config = dict(
    num_key_value_heads=5,
    qk_norm=False,
    bias='qkv',
    parallel_block=False,
    init='orth',
    init_std_down=0.00392,
    lr_mult_qkv=0.4,
    beta2=0.95,
    schedule='wsd',
)
Each number is 128 + 24 x the weight over its row's rms, rounded and kept within 0 to 255. Layers, rows and columns count from 0. Numbers have three digits each. The size before them is the row's rms in percent of the matrix's.

# layer 11 MLP down (transposed), 448x160, rms 0.0698, rows 4-33, columns 0-159
106:122110134132160136100157135142121095171125128169111128074164138118114136154121144114116112158137135119143119098175109142155160064136134115148121118151133119059140130136136124115146115117116120113110179163148179094109145108088122118112143108103117162179143062126114122107115123129143084097120102127132102137169167107133111140110098136123137134131132145169098153138140151178148137125159119126151116131113189147142093124122090146103150108143105122146128119128101139068134112091153149
102:090128129154112132144151185118148134083106099129125161173136173098154114100131088137152109105143133115154089129191131144162115139153131085153147100147111138091116133103125191132123129082118144123125161116114179161146120146184157116147084158102114146148110117160115102158133090117136132128124148128132095121151111122155118116127128141132116111077146087133148125115118117072119099099137117148111088133152137112111160105155120095138148136141101146160150112122148158139131147136087098
102:144188142121125113095126133120144102155144095158139116171127108132134176141151111140126120098116152133101111140164184161126124106172109085111118138120088136135136138129098107128108143136143143162091112139127103113139155103084140108100187136154119171095152140083147129163111073152126144135150145099109157089151145067124137156133152175162113097135128186122127095144105138178131167132127113137105101119105113146123130114110103134116156125108139109107113131130129111135095085125114139
098:121129125083129118135156125108103161127122141137121092135174138111120133145150107150164103101133151115107162163095094101103119100162126149113164081141100135122127161134149161104148118070101151140111098132123082151098117115104092106154195128119125148113119111116142121131110148149123144130150134136130171128135095145142110166127145096139124116124141140088113140157110071103148150136111114164130124125233126101089111142131098129136109160158168126115122116150124122144149125109098157
102:098087153134131103128141088126151120147117156119164136121119103138179118115116119122097142151159133123152103084133098117119115114177125153112112109117132135126131126129087129143158149120140186097153163180139148104111127068181097146093109096105125170138121145132127163140116148096086154104150099111171124142138082140120118101138138119150151102132105154105143150092111160143146149137124142094132128132155139163125169174103122123094081090154120103079114136126145139137159162108122138
105:137080112137135144076106120135121144179138139136105130149075145068095096120106158107144171102125139104153162122136145119146145121143130163110151099137129114119131159096104112113158066115170119099092129140125119129157153097135118134144123119139179121123123122173118080121141139099109124079155118104143094147138141145132103149136117126088139105172163149137133122107152121091120143116137117133113114145131081143079150161141134141156128160151112128163089139106191171126153114116145144
097:112138096111149117100083111116152135128111149129121109101125111141111123170137117137138099109163094117149105134112174139086142108075184172120106134133126103117136084141096119123090134152137141105145118110151146165092093128152133138123126138157149137168174163140127174130099137142086157102128124153106154153159103124098129129101120148151134085104139101143145136108164107145105116084168113167079112117142138097122136181113094137156108139115104130193104093153131139148130150114132128
102:119122168118121156120148087139114118120135160135162185194128145120127143143119087136131154132098113120140147139113116142095072090161123101182135107097145101161151129125124148137178109067150105108115141111103116133115117122119128071132108139151103147133166120173131104140132128151139145155097105105176128090134119143148154117133162162137153110114131118073165142127156137112097120120168095110155151138173095139104108113142115122101101142101096119139130120090103141101164124135114127
104:125102131116103140124138098091098099142111114155127151110170129161092158137130121146129138133113118131134150106105147110083093108145137125143157090119088148103161122179108098146188147162169138133104158118158167160158111072129151121144106107120137108175164116150138145145126127140131136160114148120092172132146139129115155122154105159138141137100135160110173104115114139120112096101132082122123129105110076128139139126153157090137078065149099114151154123106148157157113117107139143
099:090130151138122095150126097145171123138123099164138160112111158135100092105132118183166156122129133133143115146090119120111111141100116107124151174108144152095133137140113122109127145173140144140112125094117095143121150121149109154129094122078136113175163148152124136126092144123104157149139161091121197146151096101129133152142146112088092112084136131153090168122131131113132103148117140139125160146131055145157103124129131103160091145166128100123092124165101095111133153130135096
101:073118122105112121125100141134128158114150126130190122117110110152072140119137133096148077110125098096141147080068098122091119117103160144097122115136131130172140127154148093154152138078110137120130125140120127104151133142098103136168171133111116128154141099121117169137133108138132121198107163089111119120139097108152151130133145134134140146149131136079108123097173079135135129149119105123125168132103140107151107145176134172154172146146160133120135128139147133129099177117132137
095:114150164115190112148140110076132105098099133131165124104134151088092122095170122157169107141133121152131093066103129094177118137128161117140099100132161120128118073151123117176133118165131140126126123145170097091111099112193121120112142138163135128147108104152114159155144145146085134123114126104094164119127107125136131129114153165132136170090081150131166142131127125108090149138157134091142117128147117155096139103150113125090110142125132137134132133138133074147121115123123127
090:113153126157190114111075115135127071149116137129097127153137143122124142150138115080138119145148113104124157144148130160148138140084164140096128091130147104137101106110115159111113097053126132113111107140128181146181080130129102153131093107115124099184120130109119114151096162141161117145122148120090142103112117154123116149129089121157150151105154162136114140127119134088140114145125133156129124150130112139159131136126153124151103107125096109193131113088104114162157109165147107
096:155113084103148142131129160101128122169119104157143134118118140132155118089172180165126092159104151062146098132106105166158131117181152160152154050113106114136121116098131109111167135094139112145114131166120095160143106103153119099147148111070124132165148141137146114165099117142128138131148159135092103121138125118117120133129144113113097089141149139094119149115086121158103133124118150120163130130119111158126089141154113143127084174138146114120101150126096140088130124135130139
097:140128122138082117119149118136121123138128093127178139128083132139122139107106170144137124139168130152154111160108151137163132153158130149127150110174104145109119155117106127154134120135098120099119118097101147141105125084140172136091137202117114106166136070100104107131160138145076136165150150130121090175122089122129125102162094143123129124141126146106152142129134156099100175108146088120069152111113146130131123153129099129134133131153155121085149124099101126150110060138141123
101:142118049125131108148129129093132110150110103109120124131094137122130132137136110114117180083148154178149122097123153112150117122195127111155103123099161156143093128130121148149116085113101132149105167091084122108102143099084158179113109094128186142127120118120137105100107180153119132103162138115099157143121131161117134141083133140107127163153108136150154106126152141121131141153134131118152119112124176153151099143136116117126116144120120145114131131163103122154105102132189090
094:115111151136118108160124163146152137131076125132132136142122160145137125128105073128110171127118160103127132102157096126138121104174070113124071152111119138104140099133139100101140103086200097125110132133132146137153113114122117113089116129163164079165110126143131136114096150132104159139102136151141138090102131145101136108122092172187101146134127104152124098150132151136118140109150134143098093122109182118146162137140127118163130112126101164128169143090136148105129140177114153
102:106126127136117127177101099110145142121117136121137117070130076100142142125119167159123118187144186118140159134183084144111080100149115142133094111107132125103135106072130131145113145139117140113129119112166095132145095137099152117137126126119133134098111122116126131136138163106162122131074135181129174138141179120127167159114132129123126120105138103120109171108159164139159124094133125122131149103166144118096166136111127156094135159136150111096104112155124114125118197126129095
107:178163138132146110154113187143135116121161124106068189161174130129188135148140115114096121108130150127121124122125136130103130125133117115132119112121135153149104107148081144098133176198147133099155138138088108140104134082097066110115146126081104084159135158177106142147100144109145113127163119139150164110152081123149133120110112103103094135128135109083132102124094116115120145139147136142125134131142151138141146126132132100130107173147127102111130148128117143131080130117136136
101:134147133107135084136142122113087098110125136123112141148129137116094134110135111136107083130118149154117094148137112152125164136127113101129159113135123135067144124154115137164086175169116178117121142094105152175117140112137087130110107134083083124133158162112102154122169122194179122119133105083134140111170136130112167083125144168112132120152127104101159104185126145128077140120131141122109113122109149128127105156123134127108111177113126145110159115110154118127124165112151172
088:129124107139131111144126163105123145129134108107105158093125092117161142118166134140078102136123140121160157165138133123131175130090166124120134114109155090098139101175149101162079139141143156117120142137148106104159138118113154141135134161144138070091162089166125123141107121115077141121136109128122140132121156105121142113144087140092156137160128142092137136141131107163093166116156124086136091176120141096158103099143121115102130112131144148103146119165161091114177146066115112
090:115114129132114143094104120129120093124139151124155105095089094125128121122123193156134132154147105136092141074134104090125110101113132121130145149147104115144121146126079127118116117065137119131137137164136084113096120107159151135132116139102165113113158181171141094075160144102118135085140117155156155152149116119141071157122139124128157111140149141065079150111150145139116124095137134135151135091105131125124130105134157151127109145105145154168122145169139117138128145124131200
109:118118079134140148111116165136119142121111123159087140139132101145128126151086143097140137139111149144133148147080136113132174136159138117139145163117125076124119148130115096190102136158118159143143123138148065089138122131135095134093103107132096136080142108120108160130143118121125142111111109130131101123082119096114103156144138149136135136076094141136130143120150067160143148088128112102180084150127161114149130151207159150137103128134149106150125119138138105087158116153125146
106:127153117095104136134138109120119140122129168094125102103116095112119142094070142146170144178122122150116148129101120114128136117149105167140128162148128109126100117128150118107149156159136147161130181127142155151097108106146139091173129161087182129144117117098130089084106144167112100113129120122102110134134087124132158115113153141118126116151131170128152137157177118117138146171162095132111115125101061161109115111146133150101127167142162139116090100116090101163089103156130124
098:089096112133134136102119090122123138109153116100167136174149115106113131114107138116111105131123129124150161119150111119116179151164143139121146122090142136130083138200149140110105159095100089172150121103136120139112134115121175143124155159157191070064125093125142106109117132125160145107148138115150127094147104125156145156106154111135143108116114109121117135115109128105138136102140171157119082115052164112136100110149127149151154133138129119146174133133125118134155116137111095
101:166117124119126085136111135087123150113160107092116127195132148109136143090169169115096134113161148162136127150145108182119117100145137154172180145135126152107138087170143120122091133120123130136091155085152101124143140141142131120105127125150109092189116087135124132126130152111095165172101154132136125115141126132145121152123139125114126113158130117125113115158106108096152138084129133124119081140161140126108158094141149134094100116112161163083125069109122092134145093123113140
101:129121121142094135128058149132082116174168137142145169104145098131113135112120166152136127119152136114173140125135141124109186169143159143137145121084126137110156097137135131146157123146186115146117185179126119130126137121127128123107134140091125118115096124079150099181075133121119144122140114088114100136077128110085159121108091150121129146144132133098127128134129134144136122080163136134088103132090116161156139109112129112101133069125167131134140160113116150117122111145147096
096:142127123128110172161159120129104099144168119112072135119136132102120138126160120124136117151150169110107143133182134097112122133141097074110112088129143129119116136156141139097150099184160108124121134090152136143107166137099092149141130107114137113127148139163126136097103119110191136088101108128052084157143149149150098147072117131142144163067129102142160108141134135137119119143129176115098130129139103119152075131153154126125136139105145111146101122145152145164124122107133119
094:116119147141142154137083137138150165129134128129128137191069150121099122115130131141129106097107128109141141095160169121095152123155120105151119147129139134128164113137089118183157114141104133124092158130109124137091089100153169070107132120143083189121102100152131121112132163135102120112168108175142130155130164129135067148139145180161120106132129149099121133122121121176124130129134124103119166114126114141121145109110155110113144125156112134140094111151114140075140129086117176
095:137128139122117104103158115114069152162157129073134117133128181103122116122102112111089126162125163109106131166167122108195148095146097102119128141145139129101102151173167122157107134152141098137137136156099118161141150156098136092086070124144088134146118112111131107105108090132109105111144132137147094157110156142152125127141114127150132136122109134075172134097147123162143120112105097130142122107141169095108151125121126129159129137137101175152173085131110145142150152160132132
# layer 11 MLP gate, 448x160, rms 0.0809, rows 5-33, columns 0-159
099:120137131108099136176129165121098154160126130128076144116150145174121107137107083119101087125139082162139129152102146119122161142141120152138139141105125138133120121131189139172143115159146100124138109128118167121171157123154179140122124124091133091092107100127149157129097115149121171156137139167084110176116152114104132132120104123109114155067149101127163131134127129120122171099097148147122112129081159097140090101147143156097115110144143108153127080140096120126144116122100101
099:109123149132092110157137101111115118116141119113158146124119153095093151148181103142123145140144166138170119124115142077115093129126159140147129130133146145099137126116133053089135151158156108095114098135136128150162126126164139124135158124104104127155157133103149129125130106161146099148167140146131089093141159133056121081131167116138113121103158135139147114149168125101102119138104165129066170132130119085123139095108149154139099143174117124130142113125135109069128091126132108
100:117120098107160133094107141134107178162125087152142164136138141141094118132101143120085134102144094133100110088120123136100116137084155076142121124113162141145135100112145101147138149176142096128140148155120127129099129141130135141119151155123126088108107077099155119151120123140156156163129102169133111156097153110125108069172125122125167123134091156194148107153124110151125135145140149134085174127072121123149110125110131137075121127113151091121137174105129105129147145140101148
100:125184171115135156120110114117116117100084133124117128141139161120100111140132139081125128100163091177148140135119127133139134141099160162138154126120150084117133120128143149140095127125182118193167079144124131088126128143111138130168125138146166093137120068109116145119117113116124130143101164111103134128157133104128128122136091150117132134148152164137130113158149074098166151125116118137059099115115157077128105131154122127122142124088085093120147165168127092134144116143152115
105:116133134142105185103106143116092141164101125183120092125092147124139139088112153100095141137115120098128162112166145156132107125139138151129099126099150145126109164075134116113099112148171117153143109151103107092117114119152159136139126127183099122101124112096165099114126144133096128092166142105075116128119101119133096152145137130117107152115157166095151170125185095082114084135151165161135127121107119150094159141146144149169106154113142133118108122096113128140106145108140109
096:136135158104137113100134113135126151149131103140141137118165135122118108158140156167119096130115163126136117094128148132127162176159070133155150135111110106156130123125142098147147159142151119135137105154130124096150146137114142141109097118133169127157158141106102133086175070134127151152095138163128095077082131103110111147133154116129134184128074133125183137128164099069135129147127173108083134086141133106120090137098111154094113108109166110086105156120121116125122125128136099
100:148126085104168110150110115139115134077136171141107133084141109144089155129108159146097106138095149155148147150125116143127146125153124115130133092150154132090101133142114088115142144163188101129089125133131161135174089096126133089192143112096148138153142104097124122115142137131155158130093105146126122143126120138146083119100145122111101134122129131145087151151131084106163153096141172112163155138141138109160107135098162119105146107127184121119126101113140135113080114087099143
105:152109112129100117121152094135154147087108156137145158151146151120141123134093164128148126116152124162191123115122105109115145103108091134117118091110149168121097084126173089105116115151131128110113107170122127118101162109138121134099122130105097109117089119143084138153142153127125099128126165129129163133131143137144094114136174127149130137111094167126121155165163087094137137167107170125145054148119156157105138119142130096092134160091149132115124112113083127126164128143082171
098:145132099132156149120147113122145120092126115139128108087079114098145125132138111148135162163150134139135127114167083138108132150174123122082116108106149145124168142134130111126127091141116132151109133120094138169070131102145090157143105155167146159149099148112137169134088133106120178130175125106136174149188093148125107178133151106141109130077123116150098120145132134134092051137072112089131162169148111130137128102102127143126129119100133138115121113124130124142127148115123112
102:132148130115134167106169162116129124132092099136144131120077131121086158128095069166145103143175163123103109100132132095128121122126155089134155073147125148166122125128116135106125168135154138159122100139118181132076161106115123123138139086147143100094149138129170129127136119089168121138169153133077126144137101112117134110100120125103114113123099135097147113172156183104110122123184142146086127103143117148126137131121109112119118125141167131130121158086110114159110093152151128
096:142125164106137128135138119136108115138150117154129147120125100107157141114157111133139116132149119104153133169142145104140149134132125119081102086107137149150118159114136111167115145104117073130105132157166117112136104101128096121120162106103138152147121189138152107135149105142131152152084129104146112101117128150158130135142161127117111166090100172053182153123140117094116097118123064145155107168161137127067127190136119138145103121140118134146115139115124142138134110142115198
089:134075140126084132150198131117160171112159111122115112080113134133117120096138118128121139066139165109149091100156121138128105137141122112157105131146143123135109138116101147155142126114117107130114137131129152147117122129127152117110143106095188103121148134133162155084149160136143161158146143111137086120146074125121147136099124147172173093152094126115146128136162101102141102142121131107124166117151075077161164131099125127142132149156141154109131151120102135079115100128179155
090:100173133118096097121126129171133171128135105089097071114124126141103169124084136123119120124137137134146135114167186131115131145126119088148131145113161145131145106134133127107104141166178144092123101130129136150138138120151130123140129149185114102129103125129141125132161156163128088115148099121160127143130144158148138144146134112164168100101116111177102133147154153100136100073079125118096194152159153092134188137115131136103133099092134108115089111118114136140130099111111113
096:128142115136093144105126137098120153103097159165133133124085101120161116094130124097075140124102118082127134132130113132142097179158105130091115095078136106125124126130134109155161113137136174113122169158122113145103128077130163069148078113107145145120122149100154159138133109159118118164164164121129105139125110095113072166131121106137135115119126132173139142138156110085135150167138125167103161139108157103146103116123079124149126168157146116129138122103139175153137120147121155
109:096130170114113157147143130153089124105102114110110122136160136120104100152096127118145147125162132166104129133136130122101128143107148114161132118140100118140060116101151167146075139155148100143150117166100174124100129127099184144125168097140134095132127131113128159109085162138163151096164154093147110156172107137103111122142156140097128084134142110138161131147143109141135098160127142152099068137133124103114161089092115167115106135140156152149102143141111126123136095114177122
098:122112106145107136166130158130158187145108121150136084108118132099127135128128114104105092102142124151154116083109172143111131117149110115131121102150098139123113135102139125118115172147167122179114149136088150120151079164077127088142139106121168137112133144107175120109181100118203114142084163102121108136135127108117143093126136129150180088123143155155126124171141071123124160139142114121098119148140098120105146150136134096107124149148101144107129130131110148133092098126105116
105:174121138166114148109189088110140085132110137123096141160119121104089176152140096140152143155130133094092109106131135153078117109134129140115104117144124169164103074138131111140085129169195118168136137135167158142149100131137131133116136090126075146128148088080153151119145115116112121139134120104104098109116122110120112115103157147130105134138123135130122138168125097120131132170123126124154133159107123114124077162104082118115086144142157140096117143145085148146126126129129163
110:116147119136101127125130104165109134139152123129080123140079132151148171076125094120116128092161109105165127140168117156088131114124140145112148103148148137127145113127167135140117140174183117107120143140107178149118140110143149140161109123112092100096103100093164185111075158129103135136176133125116131167108096163110099135135131108106102092112129112134135105167117155094123075123128141131107133146116141136123137144114105173100111141181131154124121111121089097122165101115161145
100:073164123114140123129137124116115093153100102103111098147108154109095104148139110178112139124132192130149151094141113148114125141147123120161165111144148122128118081095161131182124133159151127129104116105160122124141084127175091110108125144109129127148146144082121085135163069135094136145094112135117123123112132102110124131154151114126130118109153145075138129142112116111126115117114127149133187099172121118163093143137174147118123170168148108124103104122148088147144148082150145
089:114159092125126109154083137114096139118153146127159136118110124143143152122140124116091146139126128126136136153127156114097134121160159174115166131087150135124188100146135116179128121137102153138141128112154133156092112085147114132183149144145120110128105087161127108156079121132096098135136134127133137149135151159108161157174116102118119124174197154091139127124163117123112126151149123128112103169131111138068123096145122163086102143114118083126106095140151112150172166126123104
089:124105137147135076117115142129133103109166116137125136085136097099132124082173167126124164140119178119139139164100102139120147107146176140057124133170095133121119120086111142156148109140103139156137126110099117099145078138117152121114119134135149120110170152139115151143099136118129127101104107146109137116150083131168112175143158120130110111135167163129160148074150125148101084093120134092133120144112154167149139184147163112142080126077117128135118132126122103110139150121123140
104:128144096169129132103151150149100169098183137146115120094117129098115128138121098110105131100130120123133143137126146113093114121111151172138195135124175099152121121138107095105125112136159116094138146135088150155126135132145130149191152133129112120154144115102171116133095115076086110119135124139129124148149139145179071140123159109152131097152134116052074126135148159089119080106138145108130179136129120125114149131115151144117166135131100114128127151170129127145140114093137121
109:168187108113131129116133159126140148148104119094114108106148146123113109104144102119158105161113111147138154112167128130113148079154158131142103091125125105129091131153126102173093171161161114163161150126124167161081135122130147093180151099090136088123111113090163129125121132126118126114158150112133110152130121158101121092081115129136135104115131111102186123148129137087119136137109139150093126147110126123169132071115082176116119150143146147128167144120132150157108103150111144
097:174130121115138118120075156117122112130132141162087111087188117126079091121134140110129116116149104171103093114098125128127166112150118108160107111082137124170135148147139113133100156170158102160153120129153137137146103095073119124147116132149129135125150112124130099142086101143090124147125122115167087134154092107118124164135095131095158086097126168110134103130160132069117127118100130133126154122124150168178124118152124138088140127099140116154125116141137148166168170147133131
099:117137137147128166138098109130134131125083100122184149116160172124108103144123153130092125106106128110143121130136162135138118117143124099130132140121187080156115117147123122130113106134121108145149145143148092178153152086124179123166154130112122132059165126150144148086141106187112155128160088093079121103121109136146140062118113120124102127113130147128151119146160123154103107142144113153095137089119116146119106105174094127134101137149083153161154143099120114137124157145142150
117:165174113143129157124142127130066156155145159140105155115125138141100134085100097156131108106130143134150104113150143129085146077147128139130138099139146131143147128142155082117101112157154151110141128169129182172107142123108135119180140115077183143101115077078134094113096109148111117161129149094098119135129082151092124105125152157120099156115165165117149145143140155102136146091140161129119138126105111113124118112098096138100121131135143114161128149101115144152157111141120159
097:109135137102115143133156087127128096131119115165148143061088092091150154155137134146131180167146140121172159142084112117119097150118142150147119139119128151144100161117132129130132072139149110094147104124123115138135128126100149121119167117150149122132170150139121119111106161138154152119116103075103098149134116119145142125095135127139113118115087120099098171169174105152110075122122170112113171141175155115141093146156123095141149147117180112144137129142102124123074108113144125
091:087133097122131141099157120117134127135152131121147134096132137155122121074087110096133111128113153137156122088136119111099100127131135120148144122132157132126160158112089106156101109127115174081122153140115141131126138108168105138133145105174149137124170125146148108137120075129089143175095107116139168123118108137169090102112128103129082121116177131116082169151138135104115157107115126105122157123145125099126184147118067165185130133115137143121155113124167160125152152135075103
095:127138068126152121163142160095103108111071125127144093103127140086046152047146097114129135138146129104121153155172122125156063124132134132129075169131164147145138129142158115141118146143162141128117147140143133126137176077110121133130160108128105118115093092125129133130125124140109162164164166103095151160139127182114135104135132117125102147147155113105115147141128097137102154099117114145122146158156171143126148122123121129157120124130113127123117127118131145122126142155083131
# layer 11 MLP up, 448x160, rms 0.0757, rows 5-33, columns 0-159
100:172128134114154127130160131152092081126112159127124075186111082119140148144107144118132106153078081131107125129119107113113117093171147138124110139158131142130146118132078130111102135158098179126143136159102135115139109127123103132129109165167131082144104106127127118103125109113214123114129104114138143145133144137136113103134118133087154127163156122076100096140130155134128123175141140157137126160145111124080154175116107098141116136117147114134103149105111167140113180160133126
101:111124080152100121107107084097102152160107138061135155118159106149165106148101063158108149155146125135151115129113083142098138147140110135131098155128127118136120103137095157163110151142132119121139128137104168114117102140111152117113157155129140120101128126079124173102107109122126113167077184109121126139097147139143143134128144140141120133092171136118119155143081136171125090118149141141079145126131151112169095122155124153111127163097169140146150145116109165141133151094150110
097:166096142133163065083156125138104134168137126123121161113107151131100130126128153125110121121098133122130105134177141124114155100095142095144104085198134113162115133122142141128139152140105113138107144101127124139100136153111158156125083135138116142124147084166142132122151128107138134133077080153132095114106141128100119159120109108142172140079121142120135134116169132129158128173102113201151136146097134138158144111112124131127103129076089164124125197134136115136121129131089122
102:126124086101108091124104096126118135139115166111157154129128117132137106147094141143140145103132139129116127129121133158131105151112137175112127150119138162145136140107131114104098165115100097145095073133147136118133169166154136116154126110125137094085099114108096105104097161135079107103121166105134108166120152189115146163122093118123153141165083157138098090157061132114144131130122132122127151131089138117119112138147146139155172131106202110138163159093145135117123146157167134
107:150134135181124130135116146139100100094142125086149144122134134171127103122156101130132145120184143153147142165134160100135146131148114132120140164122127084092134132113149154152140102092074153119135141115090132142124138117150140132148130133068186139137137068148165136123118145087130110155109145161109074142111129137077088085093145160159115096134125112132117117109111167119104128110138120095145149119137174090126120120148138131114120167143111109144124137145126160115182064128134137
098:124132090121125091123113142119167132107083106130131129122088132128152128147127141149128139115136159117115151145139080143117125151107128104146118144137105097096113146137177148146120112131127150121122136122145096154176118168139135174127117100145147149129107094128130136173137144160113140121127120153079157111100125107091134112136133108131088164136126140155150059141050125119123137147114178137132137125078179090126106097181139104124134140141165128105158132171109124063138148170104147
102:139084132123095144166151173127151162114136117128150156141131087119121146161174150114088124135111177140136120117135144127130171108133130117070114125159122154136092136134108065108161135154131091123115128099182161119154100117127126105119087132111151126153155129138079105098118134115112113149146143150145158129122120107125065119138176153092111140059124128161129100137147118146126124134130173129115115150111115131125115117154108126146156116115129148168102167082122113135147082081117133
102:151158104116151126168091119134102138112121116095095178126159117082110122146156107102163084175110116147134110144113113152141142141104151103140140182124113126128145158106121141096116140098156146137124124137083125124151129071139112149128179165075119086134135100127144120145141116142116151131116132118140095104109104146113134098120145144140116131200153120147115150145148101129125112114108128131037131165136131115115103143139131133100188171105127152146126156153112116092129139128094128
097:079152132118123109129118136114131112115134123132142161127105109104126154120092103145129114127099109118108125121134133103126130137139127127123109104101086121106162112154130117122087137130162124143102138139110138117128134179079121143201181172164147112106141142102159143131168129173120128134109113109177104157131121130064181145091152112165114066106145176098147158127124120162110137109150079082170154119129154137121123113099088135124136121128090132118108132101150142153113096119092129
104:076135127124148106148140116127125070111128134127160138154116124164153139128129141159103128128175161118092132148126118147151116110119185111115098105137097089111130111161120155117123153141084170114132110160113127154086171111083109125172123147108081135144116130153145158134101121100169111139148124103090140127159086092149128175150104105124088106117083144103138107137093144123151128127190145126129140139169130155092111120126084152157121141152133122136135129124122087093139175126144130
096:103113142118128141144140125123114148181132173146147103110137108142108122152148161122110145130156102139099153142126132113122155120173168185124104118142132157111111106112130063131156180121137110131143135166101139109160146179130107111153078103081168108073130143133136123167102140114140107142078119098109141135118112143076111118130105117115093132095176139146139144099095138127177137104118102121122145114126148150118139093104124110105127144123148170135132122165074147103122094157150104
091:120104107112147208107130158155141132134122101144152131140112140122133076162081106143125120115131189112120108113103115090177121175125104119144166136089129144101106125150131105111094139156152133134082112152166092116130109138148150147097194119132140128120127138109178149098164150148111105158102143138148122137150110147125142114103181145151089109123134110141116132137129136115088119063115130109135142104125137123092146104142124121137097122193135159128139131143155142123153094137103134
096:112081133135127153101099120120147166080094141138118110101181110160100124157090180148151106108164142168103130098091179138108104133113145117154153126144115180088165112116128113122094105136144135125148124086132127147098119157142123184190073138116096107119084113117112147100125119126086139154144144125117184132088152147133143139154121115142153125103118135161149099148136098121136128139127126123105143116127109125149139135089175145089135145124110150157096115146147111126137147135124111
095:131090127171147135116089147137106107131138131115124162119121154108100111141183078149125140114142091131133106103138124144125112125133197111115102142140129110128142133090156137084143118132173115185116070175093128154104147155102095145106128100132168079117111121122194127159130142079110139118167129123110088137131160100117161131140124092108146121149157152103128105128152159113137082109141137068121129124115146146148139080114151148134127149135157127147118150123120147139129133134165118
104:123149125166157128113128092155133131145143113142104133172140117152151153124103141125125137105096181161121103125145100143101103112122131087111130141158145141120113136125164141092114123149138093158111104173105133068120073158142091137159133121167124165143090119125086094084152117146160146145121106132118073130097200115114121153151133129141103142114160156151114086126136113162103119142111118152106127103116123153129125139149147104161133161098096083117120084122125143145106080109106143
091:118125080161111148120109109080129141164155161131111124071125110097116134118122157120163085123131135145105118131134150143133120123119158164112147120118097122167084202136108102136124149157115130179154137141095163163135131117103096143130150107092139167163102118109137157128131125160144083111135117168143116141089118144114102124107151134127141096148133118135152125114143101102101123148131089098095115126151123075103075160119134125126136160140105127142172135152128120110159085078158152
102:150109140097134115168158133119110137142132122121101177136107120133109144118152130142101158130133119136103120111123138162134142128132150156140157129117140155149171108105098150141127134122103110137105133148137143102168095144176084114083115176147168117165149141119150108130134077150145150116084131100116073133128165128106132056072099114110110151123127067107144151165132111157135119138156081154106130112174135079141157086084129129124155131092122136132109144150101104113151120123130128
109:112095128152125108131102127092189137099111122133147155129108147157126127143154142089160106132088074157167156153145125127103123076105101120105119143111114137105132135119126113133150165127132081136124145114091122102114145165127125161110153142080069144119132173120159137102126153123141146151131117136096147119152145137129115178167071166147129115090150172175124126122136128129131133127171154153118099128129119122125126125069130151135137124134109142076174105102135123124156161094103103
104:131163131131103114148170135115165097135097132118144132146115148139140113129119107137134118117101155142130100104117132149069110122144078127135098114128166166090130108097178131124139126117165093128089140090176141136104109143138112092116148089150117122144165138119138149151148089179133103100110152148128179086107154124114114123163132205113134161136132152142084101142124158137105094146130117126129126124177102123116154124135108098160178144096171097105149132104152114102114145139128136
086:142114111124157134142145109151112137115118122107186084139140139122111102069120132136168126128116124092129096118163156154099096135103141112134136130104142120185116135115085089132151152136078108148146144122144100160075136106131114138138115091104101143101159149118149140096152155115111107107132133146164104080149094145138110123145164120156126127108128142112110064123132098175138079153126102099151146096124113128177159117145112157159114131144100135168174131116123161134109127162169127
091:122150108108136132112097153150144107129106096114099105145093134129132075180141112119122111150136114104134133133130136163132122179137154165138141130153137138123114100117176167153114188088170177112088149106114136113151165172148125067102097130135143101164083127140134127142123106132083164164125148130114126129134083130127123089128131148127152171126126110154159110172104092112147104133169117130125127160126129121128159143145103062124158117127133112101103123091135154121109126130122091
107:120145133137094086093083162144118152159149165134132166154139137147105115127129128061140088111117155153122146152144138103135150117099125120149111118134119137104105135125103124100148111123123106124120177172155139050135122128136134116132133149118122111146131137134115070125130110157110136130128099071151141112105129163145079088131118132174137092166166106133132068102127111165152138130158111141136119131115112104154075121134147183129133123123091133190156124137121156111135111145133154
108:117084144123146096140097106185143148176145107085106136110123081139110160125134130108112165153098179123104127109109141139134108155110138123108117145141138129125129140080128082137107080124124134154110159127168120186141125147148185166105115150110103162129136096149135115162120132128164164094121138093124127086116134134148152132120124099136074098108148142114142166119109152114079121125119139134112151133114145148145117136108114095075123148099157126122151155141123146090082150090124159
097:112158101148196113094104113144095161137114122109105130149099099108123173136152100136133079129139169155123129155160132170108120069112146115143103094106131083157155175138129165148132131136101134103127144177184134130106152123153144143100134133117125123129130152091137122099123144123125097113152117129126107134119118102111100147106135103102163095132136093139128077125116120135105116139148117089130094110164138113116119121108132138140161183105087118149164171149140119160100138103177102
107:103138111140182125145140148160124150139100105128125135121119160121131158097104153081135145124096104122123091095099142105124108199130127104149109122142149073120161114136166140117119091141150123104111153113143093125095170135141130077140139134152110121124163113165053139142120119119124127160141098093111149138155119139146122117144096127170127104132121119118148112154107094137094156137162112157081137163130082129150144160181141108109117132158114176141110104128167133129150157113148104
100:116115141174146129114090124105138164136153124073149107119139148107136161179167133114154131127151113113130119105144151092155082162133163150118119144068126102114104126078109135175110126116125155126150142141142133134143153139116163120116140101108115130139155154098133115139098141099115201130116131105121138142178161072129123149107114089134118129123156117162101115127120109111110126168184140142071088102114158117119107127123143103117125155116132097149130124132113146096099103148185153
096:148115145179151148112101162123135097163153122114150088126148142114130129121130125145180126125103114126107162152127186126111171128039123144147113079114122113123130105130145107134069102128091136118127126118116101130110135126138148116137111156062139165120144143137103122135081113126097152177134136138126139130112122146120135135184129169154114096136146138120146089157161079138150138117151092097105085117131132133133165143153145097099147120117156115132127127152103149111102158109107164
094:146141150127113142165130144126157189150112102145146118123092125148113106160108120106117127126159120130110153126059111117112113097126162116107130149156111163138105115112087133092120134131166143132143115163057096115158121131131150097177148110166130104115083145115098150111100132138145153186161103134091139124116128134118117122095181132133096123102164148117128156160091123116110160166101140162093111080145150133111131128142121129173119119160103114137148097119097132095109115101156131
095:164108101106110112097136124160089172186154122106132105156070118146179093178096125152154140066135067143146138095110145122161139135138136117138169162124140124146140147086122137145109168129144146113141161101119117152131128132105162146120077139090151102087118122089131124119115110137122141129106136107125128116102178121135090120084131143089115115150121159092121147123131162121139147151132133121095130163110137093120123120096127135142133125105164125167116126092141134149148112178148138